Weights of a small transformer language model: 8040 steps.
Each number is 128 + 32 x the weight over its row's rms, rounded and kept within 0 to 255. Layers, rows and columns count from 0. Numbers have three digits each. The size before them is the row's rms in percent of the matrix's.

# up: layer 6 MLP up, 2560x640, rms 0.0261, rows 717-771, columns 160-239
# down: layer 6 MLP down (transposed), 2560x640, rms 0.0234, rows 717-770, columns 160-239
# gate: layer 6 MLP gate, 2560x640, rms 0.0273, rows 718-771, columns 160-239
up717 101:141130164115098101103094115102173155158110097155109063115188158133065086111119141108123070135124108107158173143145129155082142141125139129089112144088140116116137153125166187113135117130079145102058147105164116166138098081233147081072111139
down717 094:148106169139113217089149119165121132197146073103071158060151128123110178145160101148152127159130128120111154120132152141086057131106118140094151171108203107143215097086128082119086147103136093132139132148131118121107101086131126127114041132
gate718 097:137160156099147114136133121122090162100191065133119108156137111120115127135159114123183088113094105084147100178113162086149130088077181164158105088108110099110128050189153179080223137130083163144120071136153143104128123165156138100132164108
up718 101:110105140176101216168132142178135122090131108074121115100113112104122071142133128161153114140180099161134137115131145132139099080110117108111108174152195076163144155177079094134125184083168181131132100093128152149091119101125089125074111212
down718 102:136110163116180142094070130158127148154084110149061142140167150162155097156144115115110163180128145117136123153140083159140146153182124098094102156121182166175052102183216179163123160137226165102144120145049133106166122129090120119144149119
gate719 094:142138193081164127074128071180111120163052093134117166122102111090117092152216140133072097156148088140206142151140142143127134075140171160132122124084104114123159210117136113143150074151160084176154170177050126172121155187157099080096147143
up719 097:111143141189091151158147101140136067129111077152102103109148171042125138123126112132142093126129155173152170106144136155150199132131125134120054153117127142180133151124115124064177148149147120106173094131127117135142081090098148104139088089
down719 098:197121130144048075113103182110143140147149182140130108114122100116141108160060136105114223082119083158135085106180118164083058115053138120125123124119090139128151129100123096171146105125168142130112154133127153169113144164091131207152172114
gate720 103:118129143053157115127107111167128141104141153100132124156103109194115171114159101097110145134147147157180116121135095089130143087091167125089102155164085144100151179069142222136099124144158111110133116121133054167111131104132117119133096096
up720 099:161105086139100093107162097104185196192123134114117123107114067144094174112064124138122116155180110081095128088091138100142143107121188127132141161134041110136166121142112129066186140091162114131135169148069108125123129125119124147140068130
down720 101:099143130122116087127176131081140132171108090116140139115122123153131104126222140116195115092142132198122155129104164111142154052070157121142165077137065124113143140138096127139135056092115125135146144148138150171102169049127169149035137177
gate721 099:138128139117077163149072139117149137108207148190138073125080142129184125153173113088130135163118114098103116122147087107113147170181132113090183147140131163133159095173085150162132158085114147075084111154130139115103175119111065156060116110
up721 096:100107124065028107153120085125122137166102067178129059177141167173173146135089078094096103146110109169155084113166171138121146188110078183177131134171112067157158139167130174106147108138136119106155207135094183184155131141093103092167081101
down721 097:148143106133135119155123118136106188135116119081139145126165152134144134132099108150114096165109130087145157124158129086148107090132152142079146127133116142169132146123115160101157136079134118135086144162147142121124124117115094051109146150
gate722 097:140118103213186176193132076136171169125151131098170159100115148126109120140105097157091106160106168149162122146148135122044106126094100107133100142111109158093147154132174166126108067139144120073192166126138208134143073144172121142133173123
up722 101:116055098127105111117142169122095099100140174122102143144173179084105128152125101111105146174132094065086072112119158167127142115126108133158136152131160111217103131077106147119082169189105135125132116095089179092120138159139078097100153112
down722 095:111132132119115131150108120152081134133090097095158131144101079076091123174060147085112151154140166133176132137108108129150125132137124071130088180143124148075165112151115149175140116184108072126093119103138124123124112084184146142157108108
gate723 100:143154085158143080168115170128126138109105133092155154160123139055162127153153165107094183171096053115091201107118076144077135132108131092096138117121145154107137205129148103102161136172149101060137154130163076138200157108148094151127181112
up723 100:172155141076166124065165140096229145129117110194151210115114086150154125064135141114164133103102134129162111181171213154124138166120101173171096137183132144092115145156118089172135122130070084102153122114168100114126105114171148118089121152
down723 098:190096098155091118140170120135112101185079062143166122142141168068135090071176187127163148079116129137098094094141177103128173074184146099144097091106094104065090127160136131143082147076088146178047107166119135132115109105078113096106093124
gate724 101:152135180184114135129122081144191107130160136100135104110114137083183116122137140125118142115072072029108132155170142096083113176163110148162124192163142163100081159093173113076150102126136079089070107113140101159124080136102116095120173115
up724 101:093096127134182088137123140167150131104093127193113183194125095114154125124099141170103142102118170146104133103092153076130126130083100093092139131166088091078102087099177122129159125130156188208100111184079111154103132080151116122116185145
down724 104:137121124065119091034214175148133150125165104127119114124153143116153104095120123122126081165155159096119184138144136156085182143102109129083132136139032146152125094153180103140102069112119107100134111183137118175142147131105109157141127109
gate725 103:176097189159099078150124118135093139109159146182178204136142105180102095139068130061113153138139117140141122132095139119094144104144109111145127140082180090137172100167137135133143185074160147129108129111119054125135148065129113153131117106
up725 104:144121185084136087110177161143121112082127160091093124150109161111108091105124139147097126134182172130134143108166141129105142135176143158165122077133080147051077203149130145144190136127184037127185051168118092077116133149130137104047142139
down725 099:164063184184081151134105082152161116149126147176146078130084104086107134118110060126134072105108167096127089117114135104157051136127099037121094156174156074145152077112078092179125142129106135142143150081161124131166143141144116117170163153
gate726 100:125146119102146106119083107100048107178102112142094139155092075137173090098128118111127072152132155129109091131096199122153090119164133153088089083137142164170135161098110231135109172171184126099171089142110154156147139111095116142050161121
up726 097:156119011083112169170142104164139135144164109158056111137106154112086140134094153134167131157193119088100152143132134146125108141090092074158095095195123087135088088147097071137094111167144185172154121123143062131121157149103158062079185116
down726 093:123105085166158175084144139106167111098123132074134151162126092173106140152106162125140140142189109132148110149136151137142135103103146144165097028140097131093112188097175155140140095203138112175116123040196117104088122061125115115138118164
gate727 103:130129121152188159110201103092111132153159164161165205150148059099127169116079141158140082112121061127121099161113097088107105114126168128143171133167109126176223091092137174182138155155129142170118143168130141115129119147150113090111139117
up727 101:098152189111109078134116115205108146123136138084122146129167168155110123164141082171178141147139108163135129136086159117071134116126117073128109193131116127119125109145129100089096114113097104181151133146133118108118107108070119123107110128
down727 103:157143112125119082132081119118114110138191120121135155122163144136106104154112132151147170102147166065213183132112112120169095095158072136073145170108159159098124131113109120134083178139128123135112072122181141140102127113138114080149151127
gate728 101:073158077134150167110137136089182105187144166113129135170101158084147100129073133107165153147112092171119149163146158069109152097110163103130114120187135129163192173128082217112104154162152162098199065065101122114165128160090111129178102122
up728 100:145151095117099149163146160140105079125082114137122141163142083102131086139150105114115116092136180164126099147111153110135084167119095150108097182115107136089105125107109114115116124148184152112112174119102138146123071148156100110101170135
down728 102:106076062100180125135116151108125097126220184129221125121091103141117185204147111102068132088109173138153120108146117135178120139079164139090111050144123138124156113141103163110148189131108106108096141104161102151156119139124093146075169166
gate729 098:136123140081202153155186112097121154144124138146164116155123182161120167109095117124177100151151138179138066192143129119120114089166183095115168076144059186110084107171106168160161100164112135128155165136119183151163112139084108064081173147
up729 098:173096125126125139120114182101173092164116140188162106185133088112124156103121117159061089090127164173153094083102136167130157124099110110111106133133121156164107176123136093128141057159078148168094133192124069156107101110175141148227169107
down729 100:097142128156078131190217110067129177093071137140109096164174129120124121135100134163147144079100110149068128123144114124106160087144109164143136119124148093112131123117105142088085169174137145096140162159107192127061140098107133127066116150
gate730 091:139131142100169166089151171173154139159152118105150127159139127195130118127162153145134160105161136154108099167144081158092119102159173094171150113171037136109073109136140111137143158146084160147092159151127169129152102148125109141160125147
up730 094:119117164166152118149092081088110157089159116140134137098150156110119133125120144128115107131096148107162133046210109152172112158147116108092136054108144121115143103156138135086113106148140113127143139097141152110072187081142134163087157143
down730 092:110103167151136113154154117140166168167121148132071135156135117074106144140112090089121145148112103172134157076186121154151092163096137114159132139149139103096081121105094147078121211127134124102175123106145141101160082137120145132092120091
gate731 098:126114117088159161011142132080140110124095079121153129116200191141204140165116097137170146148096136083152138163134143225148109139123140095099149147149152093120165149101196096128098110196155108127161108160061125169140074162085143053099100136
up731 099:118120089110058101093056200177132142125104147153119087125103142116136161126136150099066128098162145147152092122122066135145096115129083094104149085140151106171133140143126103137113146101134115140134110163106119201251118104104083114087120117
down731 102:136154186166134192096164139135128112170117143163117171132115139161176114139127113064184099134105140206155188158119139173078100101140132209142156114132126156072078176120045163145166068122122114106122153116095123115131125158122185098037158130
gate732 096:142136183180120098070128109168093108084129135082164132090123127085069121155150130057146089161155134119150147168176149146141153112175140100111114136061165148132097138204137112116138174152101154140155034145152145153108098109159105118114121058
up732 097:109108125134158144174120140038182108144047129136112164085185146155183140123103155108130190116114114113152165074063079097121120153058125107146116176147153182144145174132112161150118141125135088120163135137140111135107140117130114176174055122
down732 097:120179095094082115109094187141130092169175089145168162138174157124129087107099124094052142153132123137145104114114171122145166178077160133111153086144141134084070181170103118121170130105062143100113124108131164188148125128145109121178134127
gate733 103:121105126120120133170130098111121172085103143116168155054177103112115151154154148153126112133126180108131160064142114145113066140143167155117167094108156116135127174167146205120064132091123131106171152161085111082149116121121100139058168079
up733 099:120157122123170077129158110075155126100162186162057125162126105090156118094081105117151070113113152118119111149149108114162201144102116127135121144079114099152113079134123095114126102096106164123112073058170228163124147103137160096197118135
down733 093:119126083126126136125114118108131170099147114132108127138128148148138161144105125132139153155102068169155103136124142102115154100124124109156178168122123153106162155099149159150135114153126103131140106114169203172155132092076080182156142157
gate734 097:123112216106156133129133098104160108082068112155127140146129127132120138159142142189106094169157061198098171168118114147202158114194161108144067185125152151137152162132140159109100144025166144066099137096138160094135128149160110112087153100
up734 096:191100137142116095166153068154096161147133082117086103107148136144138112140146141116150088119117154151088118138115135132111084187131112106105143097109102155103135132107180064106072101121078095115143159139128158175187107109160109057066118153
down734 093:047123109111149133082136161132148027097145144144155128136171150109107210094184151141136149115107180155111163177080098088151151158178143131106078152107147163139080128135150155160114197109117159133158107174143103109104171136123140149146122135
gate735 097:114126103120105171136136142120133132091152173062145155115114061119081114103157154138119116094099108133126102170099112135099100113215164049111117080102135131160083159119069100171128130101143152150137058151141106157107159146158114132141152120
up735 098:112151064168096060094097127130085158144177157080114158108119053106123114097126156187114161148069190108138092156118130126123106142165199120115183111144101104145148125123146104193120188124085078134146161087132092070142132142131108187149154158
down735 099:145103197080112183158147107099166111111110113141137108099195078105141149107139202185098097124123124169106136100163133087062148129150057062096123124101104103095107127183119165161162105127087111090094125130116166141140156124172106120154145103
gate736 099:140122149117148071125127117107101170101139097167135180141126135152141138128115165180119149108119096143072120143106099106116045152157144134182202161103095117170152075115138101081116085161089128155128137154132124087111187066078123156105078101
up736 098:111116114158143145119117142142102109132081140129144154121058108127167168102122143177180153119172120105125149122155141136150108112229131163098108121129152117094121100214089146132128107097074147130120169141133070123175109150124135152148183129
down736 102:122059080173102102105213144163131171182109147121134105088120146156138151099122128125126155168152175159147160108148152141120124083102102131101109160116070123098171091150099102176111103213085092165111105112113155110138096141212162131133099175
gate737 106:176139115150136032115085118127150110144152118147104169176073055147106099122121140131108094171172146109115160163121113111030152196125124118052150217114171108124094138100093100092089125109143115087129099109195154159101179092143099132127130125
up737 100:133129104119108118129096097149146050111141166134110150156089087083115054119144136195118164125128133100115218168078115174114154132089138109135130141170128161168133172109107115078116121082114118136142094127121081067105123110102111128168098161
down737 104:177130169158166153104068089109144152208076086126139127108097119158147093063086123130120139168133171154132112114141157151087156107101085130121146146146105164122149131072079165098048092124172156137160075172174154121075179184108125150159119134
gate738 104:137157123098086090108088141172096097134144124116148125131146152048133116120179172134095138146088133065170134080124138076110114126142097115117132138192068135092183106132163141115069130174086085101112119094179100152126106158139081114157188054
up738 094:146184165099136131153124171098163124172118149132183169101139113070146066111175148076115095174093089150121113123132133029133144099160146132145178139130127115090149120066204105153147154173126112110153120080150137182128133166173107123160137124
down738 091:121125120081105089079108167131079115132166097143145114125055133137142115181137159111161111117114152151151106148106089119123115095114155090148073089135115162165139122132120081149173134168144141194116092195169121112175109155171254135140132164
gate739 098:152087148157181107134155090102107141122158088158106142136066088177129100151128080125098124106134136167125120111153103057160104083170161084096074183136137134104225135148136147117084142103163095163139156190111176129162094140123127169140100137
up739 096:149079121166135132116141121119143102148148093118157111110132145146144077141144115161111160163115124108130159090114151074145108125185158133193144160131147155155140082081160121093175134132124098139155148152110169149136146128112129141096144103
down739 092:119112125088189100160146143140116114133130205163145180138124122183087080134185093095131179140094136150102088126137122144127142093135160071173124065151123098169148120155139175140149122182069125165124127110125104135158164118133093100101105147
gate740 098:186121125136132161198101172132084116095171188159140163109125104149152149113142080142114130123126140099042130126127181154145128160155100176105121174132130201137149133124138164115163079129127099088158115130166074151169177154115120060155069118
up740 099:111095097151127171156108216155194151106175102122171114093031101179128174085164107174047173149192150145108097106134191096144104124168116097119046215167109103135062155140136146123155091097084166122147114142166066151120173110132102062128161182
down740 097:123130154165091085120112077097121114111106125128101131180167127140167112184073134091126137146152125100170123151161105168125148126087090134114173138090155137170165125119120183124134122123137066169164060195084170156210155144112134134150046163
gate741 099:099151117175175132102115113162109094113143119128137117154178050149136173138102092075148081186135162087149120138209144133100151136118106112120122120157145114158158090186103143104148170125159072152116122104146136122194214106153138150145206165
up741 100:163134148058105085105150123167165133135121203158107148081130142061095189125149138135145140167084101097170158158131091050101088118152140087173154170156119149128108159105153146116190126123116152152132091148130115117137138122121130090096140158
down741 099:124117134104173090124134093092109162126114123141080091094135043050116103143122132070124156161115135093106140155116132156166096089142177181133090131131148128172167088116111102075144129144124156135162151105150059169143107077146120106115128095
gate742 103:154127151116130113106129129078133146146163131101165145087145131112096249106137150145153146142161142068141203135130140136145181082159086187139101182157125173114155113147167144142098167148174107139131043144166159143146112119122108116146099121
up742 100:111147193131151086203164099109107194099114141075107139159100136134134119177030124113110104085117141099109089097141165145132132149096144116091164173140128129104112199171132113090152196128093169162089096189113157126141085158154081130173093176
down742 100:112142135108093172194187113167141092130076151206102092106115153133115083101177115150075127111132138089141048088094098103119133127079137123189114118160129090107031103179112107124080114124099119138198106134071158070150139148168118181192172167
gate743 103:161138132122081104160158148143129113136099096170146141109098112125119080097169119099135187140102090185097088197068138102121121097116126118144141141152115105107114130193131138153131151092166113112110110111176144113117092123103081102096157118
up743 102:177150104121137103102062141136129161134139169111135123148157146095177176095095132181141168111116118139115146115136138116133089146173129157150150124104137096128146103164176123125117081099118100150137072108109133119099098095160122150160104128
down743 104:147151159108126085162155108114116190109165151094164115157099093157109114188085141162159117090055146098104120145111115149136119113144142182090117137062099197148122173086078139147152111150160109163092155122125169129138220081092151145114169124
gate744 096:127125088131184117160168174160134111176131102154157248153139105097147154122139093162158141148093149153133101153152127152100164129149159105097108111172185133182122103044112085100136110149153119155114159099159125111118092112113119148112172104
up744 099:160104115135073116082098157117156097157131144134124103105112150129122153137163133044114121155125090122152112090128104116151077095115147059130150122042089107051130140100156127130114118104134120122141034113136118103127148068101138126112099141
down744 100:119115119124106121121086166142154139164119145123153129174115126183125201089153151105120143117155190208092141108099124139159065132146126132203126086127179116098087147142165138197107101109126104136110122063145140106100114122143145075120162114
gate745 101:162157141128141134123173104069086171142113071124109183146094102117099109104131165147125112161059157163177117177170108112112100074136150167135150165095081162140200108131106100151123118153144136165081130130082101042151111154150091086129161158
up745 101:115117119047128115082119103126083101156050133138108112142109090125065136138116113150078139108099105116088072118118171107155115097141101147194128120134167174115122099120117145156129128183189122119119120107120163150164170141039136137091164128
down745 101:158134094147104159103104165149147106121099152126209158140062132179160097102188102168123059159098171162212105111154137135135118136074151097155195139075097135150108087034149152118091123132109145166109102125117125139076109137137142082107100156
gate746 101:155152127097111132127110127124101161187124122185164146177146105112129079202087119117164103140156160122132139106142151128153106170058141183127125118092149179109155146105170167166152125104124055098151139150152116151138082123197081119157165165
up746 102:168060124079153134143171095140177169093106104173119166136115075115144164150143116155125108127140125129173125100148148113088169113070129200109161143148105161173121124087110158119060107144144153186122137177157152094126116096110117079185096085
down746 103:096114163193211140158147127149117127112165110118154156187142161182170139090161089116124157122136135153095103142094131138167112160111169162109122148130115121095103105158115107139120173108143170124115105086168141117129195090183187192102156083
gate747 105:163112103127131130115098069152132153195129173119103164083123107094092160091092090134135078154122125131091173131149117121090104171105170064153149153105093174145191140127156116126175190151104058192118137096081084154121105138084117180085146102
up747 103:097111126117195143138136112113122130108098106129177157143095118084108122100164115157116149104127177186179092162072145149094052129153156122137108102143120122155111193132131116102056086063109122110142061105182178092175103195127075128123143158
down747 104:151172073092106167115125128114112073145136134069165183103179160117138037081113118122114125108079171083128176099093044131129123155131151150120079138171149088108183164062136122126210135157183094128088108130171139092151131156094103122090067118
gate748 102:111112116106111139130112152152117119162133134081139122148088141111150129176131090133101079133104136215140152135118090174141113106141216105146093117130128129091161083140169152160130115141131153210128139162143178111110179118186126159096172133
up748 104:156094144081162127139191121140133098132143092135133156152148111145131084158113099168085169101067132111115113108151139131117136130133101126138137053140133169094117197150076145137163124124143099132107118167141123095170097132104147119145128090
down748 105:139134132150135141116074092099176113132111147122132165113118160109098111147142113189085163152121088125188173094119141119179101088158141120087136116179160087119199137108166077148178185127122107134089052204155078124122124184119140056144106127
gate749 101:186111130162075121100126133168126150089133105110114171177127131086139177097121152161169120138147117219097151158142163149133120035148152137157114110185130094152172153094111124170137167084040184153126169093128108090157171133135099149108178127
up749 099:105174071155159138201117093106135131145095125158119132119095143085131181178107101137117134137095127103183178137134117113070123123056086097099137085087105064116158184127100164089182125142164091101156087068185159143087154108136091170129086154
down749 097:139160125126117113139122122131158141135129164096100163158124046095134090110136120162154109103119081150125098157120154061176113140134140154097148097146086118102125122084174148101108124149101163117176119124061165197152118099137145137144182141
gate750 099:118173151058137118134072097111139102094097144114116167093081117121131159155136104115136131143123080132080099124143134064151120096132105139162106209115119124147150161112072158150124097134130131118126114190098135080152167126142114143104105084
up750 099:121063165173144080073160130104167066097124134133154096197133145101138086147125128128133129124169085152178172109106086160076102137126108150090115119111099134135093154086178098123138156157136193178156164146163183133184093085141130162113096139
down750 098:098123091144118180133165095129114078111103169107106124142099133115112122117152084124116160158133138090104071083103136124128139191088109130160109133139083098134167105188082152072149190141128114102098096188143168087125122141035142064122116164
gate751 094:164167126106150139108142154074160131125164124152103138164073125150131089189122146094139102090087128094106189145174124069132116125151201105166060150102107128072095166116163144108150148121176093109107154129119068195136193194209131114088111107
up751 099:163124121120084165144099114111129170170107096082133091173175194105128091116124144105123123105181130192128085068112088096170087126141080089172116066114157130129156074171188137109185142162134108138158155193084088123122181149167115120065124127
down751 101:117163148120097149108133074115112186121136105107091091127159167195150113083100128094103142177170177118138163126130095151143097104080155121149125119119151114176108131065134123119087087136158143084169131132153119127153147138185151177164144095
gate752 099:143093101151110160175123129105163063136144099124170114170097125100125157120119111104133161140114166146115074144125138157112058093137148125101073190114168138133137195185081173150079133124138107111175102110122095154179139046169135158105130097
up752 100:025104087171116203129090055164084126120101162164139084127170143155093151089166109164120155153112152142137094137178133149146105140209131150125118161121131224140115137157066144128157125150078189140153114149141094121106169160183121145089130101
down752 099:143156132124120166159137088137103109119128115118163080137041117103120091138144093137150134127088118157105117162112231139133139159163112097138107189151181146122114110114127126133124134132137177090115106159130169127134178107106149110178142098
gate753 096:087166141143186103158114134122118145101153092165203137135138143143145105149146126119145161134127122082135154109142136098147172149085125169189110112118123137099137133143174117117092114141152118140103143087107177133103147158067049153094095160
up753 100:105154167159115090107136057121118080150081136087142128099091137119133147195118099107123147124176119149106164094081129167172110188130138137185116133133078098097137144112110125117188150065158116120116096110080098130153147135123128124153102095
down753 102:086114128148156154103104168149120131112168094161155094070154195120133043173096151128123128118137158109098094136126130093114138078167089092118179109183096119139164121125169134164133188138107164093090079121160092171081130153145129138142147120
gate754 100:105155067151204149186156096113116181138170119100111106076161148055101134156095175133063109150111126156123168119137081111112101110154117079193177156094115141155189122083136141123145114134112122125163198165118109184135104099122110081154102115
up754 101:193160097136142143160084123166092171161079125119110121150124104121094118165143134142103102116101153119068163112058126145159100197128137120125106160136140127048130116141128150098156103070055110132156092130084147136098146094122113098128191105
down754 103:076146120142105100143202096178138099092147108120156117086074080138116113093182087114098131119172123167175147123109157140162108142091121104166100175122110143173059164113129131085107142164041090180130061056189141123089158083121113134109106150
gate755 097:140108100178220170134109110081081114131073102131149144105164112084126125108105079117116115146082147090104130144177118122093115123128112147149131145103167101087129134152108111086106128133159099165195083164105080106173088056101114136122108141
up755 100:090104133133135100107122153135154117053102130106133177096076180102098154125120162105140199117165108094190133191134120142076163167102181098133114100078184203106113107205160079102082118148119160123138171082129162134182182152125116090120150138
down755 100:118066104150171135135111100160074028125127178128160113056176127129124145098163103123160150131114191107133130057095168127106158133108103160160107139129129101145085132104134142138063168117137131137114125076107061061179168093080143121053076169
gate756 104:121124143090092121193122117088068174099132071135126124171138187108147085123085080098144120070123105123136114103092086122152121150122097116195143136117172143075072131199103156101149167131126143093082067135239137074106116108139145162172090137
up756 101:091189094174147113200153108083142123118094077105095139099103097086186127138138116132107148140110102115143098184151132138142134129151205059135118146162060091149104101163168116190146154158125156099132163108122120137113173139107111121090115183
down756 101:162111207110075070176129152120092143101163119140127171175150076198141102137164078093195094089165109155115125147079131174186103128081193184132135177133107134175093134155121077176113099101149125116085101094158130139133135074108180147105097121
gate757 098:129124118144110101194167164112141139113183111119162110142069124108079091140171094157155081135121154127130162080137174094153050153188155100111127138176151199099195084164185173132148137144165079110136111137144103147152104110122100172118150145
up757 099:134143076094143150079106114161089134106122148126035135136160160197128120135138138139177135119119114135144102167114137142166118111100151207187109134091073094115107089207125154122154143075137131107160137111157154078050121129110186089101136117
down757 096:088154115164089123185115093205120102153116142116125146127129126146091122129131084129187164173086143119133135113126081112125120143158187124157144043141113158149168123170126180098132107148078084141148193070134149159094145112227073146146153152
gate758 093:104126098149079167115111099099088115118074127158123101125126157139102150071115091173146080165192135182120160096077080146144156152161102063083108013111065107161085109113150123110152117176081138106184100161107064121104144109177166087067143116
up758 096:163049123073186137136139109182144084103185076156071097083115050120105150103182122171085180163067127207171164106131132089067104122125121154141146079185093133129104137136125094121084115141124106108099122129126121142196126139090083168172121122
down758 096:109157138137066133145106098103053168091156143191151108111159123154146158126114168133117102146131132084136132141127077145134153123172139200168120107114096132135182111109108094159107178096118155145104111112144117129057139132134145135112104118
gate759 099:104117074191081147083135115123139149134116132138123134120117137108180199083111174120108137148125161061104101102113094180195128115127184152066104126118167093189169121050152129098100153113104159175134128124086121168138139154107141184119165151
up759 099:129140155152114075104078127156143082107123104112104106160106121143128140085108150081133141093080151136129180118099080127197110147186180137109150125141151129144147191138102135123108077149130160097185121154149151139126140137118111125102132137
down759 101:146146196132174126127133140118099138147120115124154200151153109146092132083104069083122153135192144120094186123120169144122128127157085152137060126152090103136172164061158110103139115121133090147092140154120145085134085101106125113186072172
gate760 103:174196115114117199123120136117116170111143136159108167092138117130089155079078174108142163144138134145110158079082115100097116129125113132099171086083079125148147067099166170183182080100158131187146182121167071095172096056135111125110067175
up760 101:109182116138097113069130153115139115154174102102120126103084163086148078099105146140094164170113147111122142112137096159070104115173152088103157141089151151118161077090151087117152101103145104195102173118210121134089104121148150080102132108
down760 096:105162049094146115172143143123098082185152129160059099171102127148125074147097190144086095102092167120197207105150103146162150132152127161124130086141144100121121122152133108157180122147127157161133152142095147141154157138140145149117101124
gate761 100:174154164148103136111168119124133113107077108074151121146115119071178084173114137114145104110093051174148146180118139081086143137065147092176123142096158199135121137145181145158140168135194064162127099100151107161091131131118121085087136181
up761 100:106170153137158120163118111110073133126190126161110123100076205123091095173183106158123151124105049142130099105150152117124115082165190175106159144044133107131112166167122144135175152118135144109149166190104060069168140135128177149152116099
down761 103:157129120046106103135139095149103117096155171084149108130152117158120122172138130146148100180113151081161116138096144142092130109127123137111115139122166154177124112186123155194137121146126129144122150142103132143142130121120177136068119020
gate762 102:091102136179149165129101088145093118103131113194112124122147100105105103074142038124147170111056123177114176214115109156096160122160170087157122159090204110126163176132162161085168098169087135108108108141156102153194087057132137123137092103
up762 100:162129124097125150165115116097103145198096102123205153125161123147114140167109154084078124118124089090110123077166119122120070125132104156115090131130160180112148129133122126132118150117169115179107146055164136130227131167143092151134198114
down762 099:143107151147103166088087101078113119111163151122161142075118112170159123139144137122147149107154131107092149159138080156110085115153128076016125145080165157132090124134111114137167138146175146193109101132153117130067127110141072147183166117
gate763 099:089142111119128108112074162091145126194098091140078192118136169135093180096105138173083113146126146150139117159054106152131182091146109123093155109117107162137134111189106118150148135127141093115106128091106119168103117123140107090112134128
up763 100:104134156098176087126127127129118148102114115144106155114152146081162128097206116116185104071151131198123131176131117082090129092148080134132126116155114147087117073152096146113109145156122135158118118101095169181174090091187104108114131121
down763 098:144135094125135104113119091097152087039103151116068124123159200132122108175100146135204123094133108127168142160079126143106167131128148242154097143078160117141145163088077113113119079169134073173144141074125169150168111091108109076042105131
gate764 095:168157128126139188157148139055147095107101155111168142092132120158134128168117147141105106154106185101122143142134149138158176114098057107089118088191207094148166074124127168181130172184127125127083142084171111147167139163140137153175097144
up764 101:094190187090092126132118147123135135021123123103050123086097152150152145103163156153148120107139140180133095155100089093163131125110121113086162126127098051078221113139153114128175164158121137166096131134118149188133184145088147115130177197
down764 101:141137107106137165073138141140171110160135153101144153146152150145083104163108091136126181095040073079113163123098147162078132088120151111117109166131118153168112090125136154093107125142121218139133103087068162047138136106138145172108107107
gate765 101:137135109146164132117146121159071114156108142195142157147074121101127178107142093154200158166111123105209145103188168141127116076132155145168156125085135164108142106182083149131157081097124183131129104170119133134144124092114132157118132178
up765 100:041222098097134059183101134176128116099146102129116127151141155130124082064150127181151176143068113124151148082133175065122067123163063107140135132166097160128103110143079102117157118140196130190159120178129155097120078153046132161142190119
down765 100:095126113159120191144135126140201129111153148134126096134083123132140109105173169125123101097127140100130080123145109163134147148102132136089092118093122135127121139139085173118137141143106169108037061149112113133165096123106160118135097178
gate766 116:119156201078097190098094133146169149153146086148093109161153166083118155138180106086169132170083103088146114132164078137146121167103126156132143145136109134113085113100145134151136075134128090093134090114173059121120168096141147110137128140
up766 101:096130105185177115156157133141101108143158196080164178096095132198178164135141131233071102085159159159136228164156143118118108132119081161142138131137114105098176193114109133117159164117163113124137145157118227116122095130102091142124120095
down766 085:187139113081073112044126148075140136144153068164079078091152179072111124125132147054143143122123138066124114121083102132142149161131167132131136126122173169126053099096184147175144104078122093114136092103136069139129186118124125078151147138
gate767 096:147147172132100180130136144123172144115190174070149103113165095101137142119124084082164106106103119132101167109076125133176117095087151152167141102090122168117061118144150083093174155196140156171085099097142115055117172116168099099061125130
up767 098:160130098162118141139124126147131183125171102137189123119164119141158192146096121125116118085201180117165112091108096104088133108103103182056125128157167118109188105174097140207101055116087165119119135137088125178089107071176162118106107115
down767 101:125108095125080145095082191129111051146129092143151175145126148129084076092097159134141130161154088108085126162114132126072155148150111119131100165160067196142133165067128087167154155037131129134142158077082138129127115148112122143212116084
gate768 103:108118136157130145126134144156161067063145127085145100153154141132153128093158172180129118120119116071171125108179136099145144121090139112153118148090142103093164136112208149158191151107156124158097099088117134113138136130149134141142107124
up768 102:086123194148176135118131156161124134111155125085117157178120175154141046118105128065116131090127047154096139120092101104136128116070130140146134119121084163136121110137173136156139132143116103170111168145113132148098153093154151184210107153
down768 103:130131081090098104112123129143175073106092148098148077103116146183125160130152076126149140079128081183146120076155132145111121078131079075142157058135121164118110142115164157140094098108159116084084114093133061122155144114142118097121147117
gate769 099:101099133178092113156130109095071117103086127105149119072157106083102080080109144108125185118138109088168146120120097129116164051167110087120167118113134103149115124122106154115120140102127159140135064104162166145135136098099108174181121147
up769 100:146154104163147152124093146174079137122084141108130142126132101127146129111082107153131058121157104108151149164113108090123144117130151144103155124138136096106090136106156093079199133205123161145117103161090117118128136078161132186129096174
down769 103:169149155113135100084129152108161129159167116134183121079128148107127115208191120134119140106109151158093157150111089161165121130151136145169135090112147167076113091126152105135112164126136128176102094137115152157074167157079113094111128174
gate770 097:124114104138133116121062070152151172140143106112127136096111145140130110124092101128082115147169142103163128087127113098105131110122089166122132117170131160120066152091093150151160128127141103102172134068090083147080168153117092085124096132
up770 096:140108117136129046105165140111134109160182150164203121112182170113148143136117133114107056167110155187085116153150177056099118079134145120102079177103118161114158116125125128057125161117162097115140145157146135128155143161155153157182127086
down770 096:119167137144118132098097133135171155127111133124067139151127069088054113113109077094153149106125107102116095119157155100148144100175165117132110158104130127101081178153126133114129145086139110069109134097152109162175112094162101147169130081
gate771 102:104151111156122131135140100117086114075118096089132134104162136124127099090137131129101135174118171135140143157088060146131130078069146039138091106103075094085076147150144113138146115128185173162122096112101126122155080164115123151141175167
up771 102:135147102135095166117106145123086133150111058075130127126097153113178072114101186198149097147129105226152105149083130110158111081135126122107084103193137124118100043108152111115086134112148149181185190096105132119145110191120082160124102132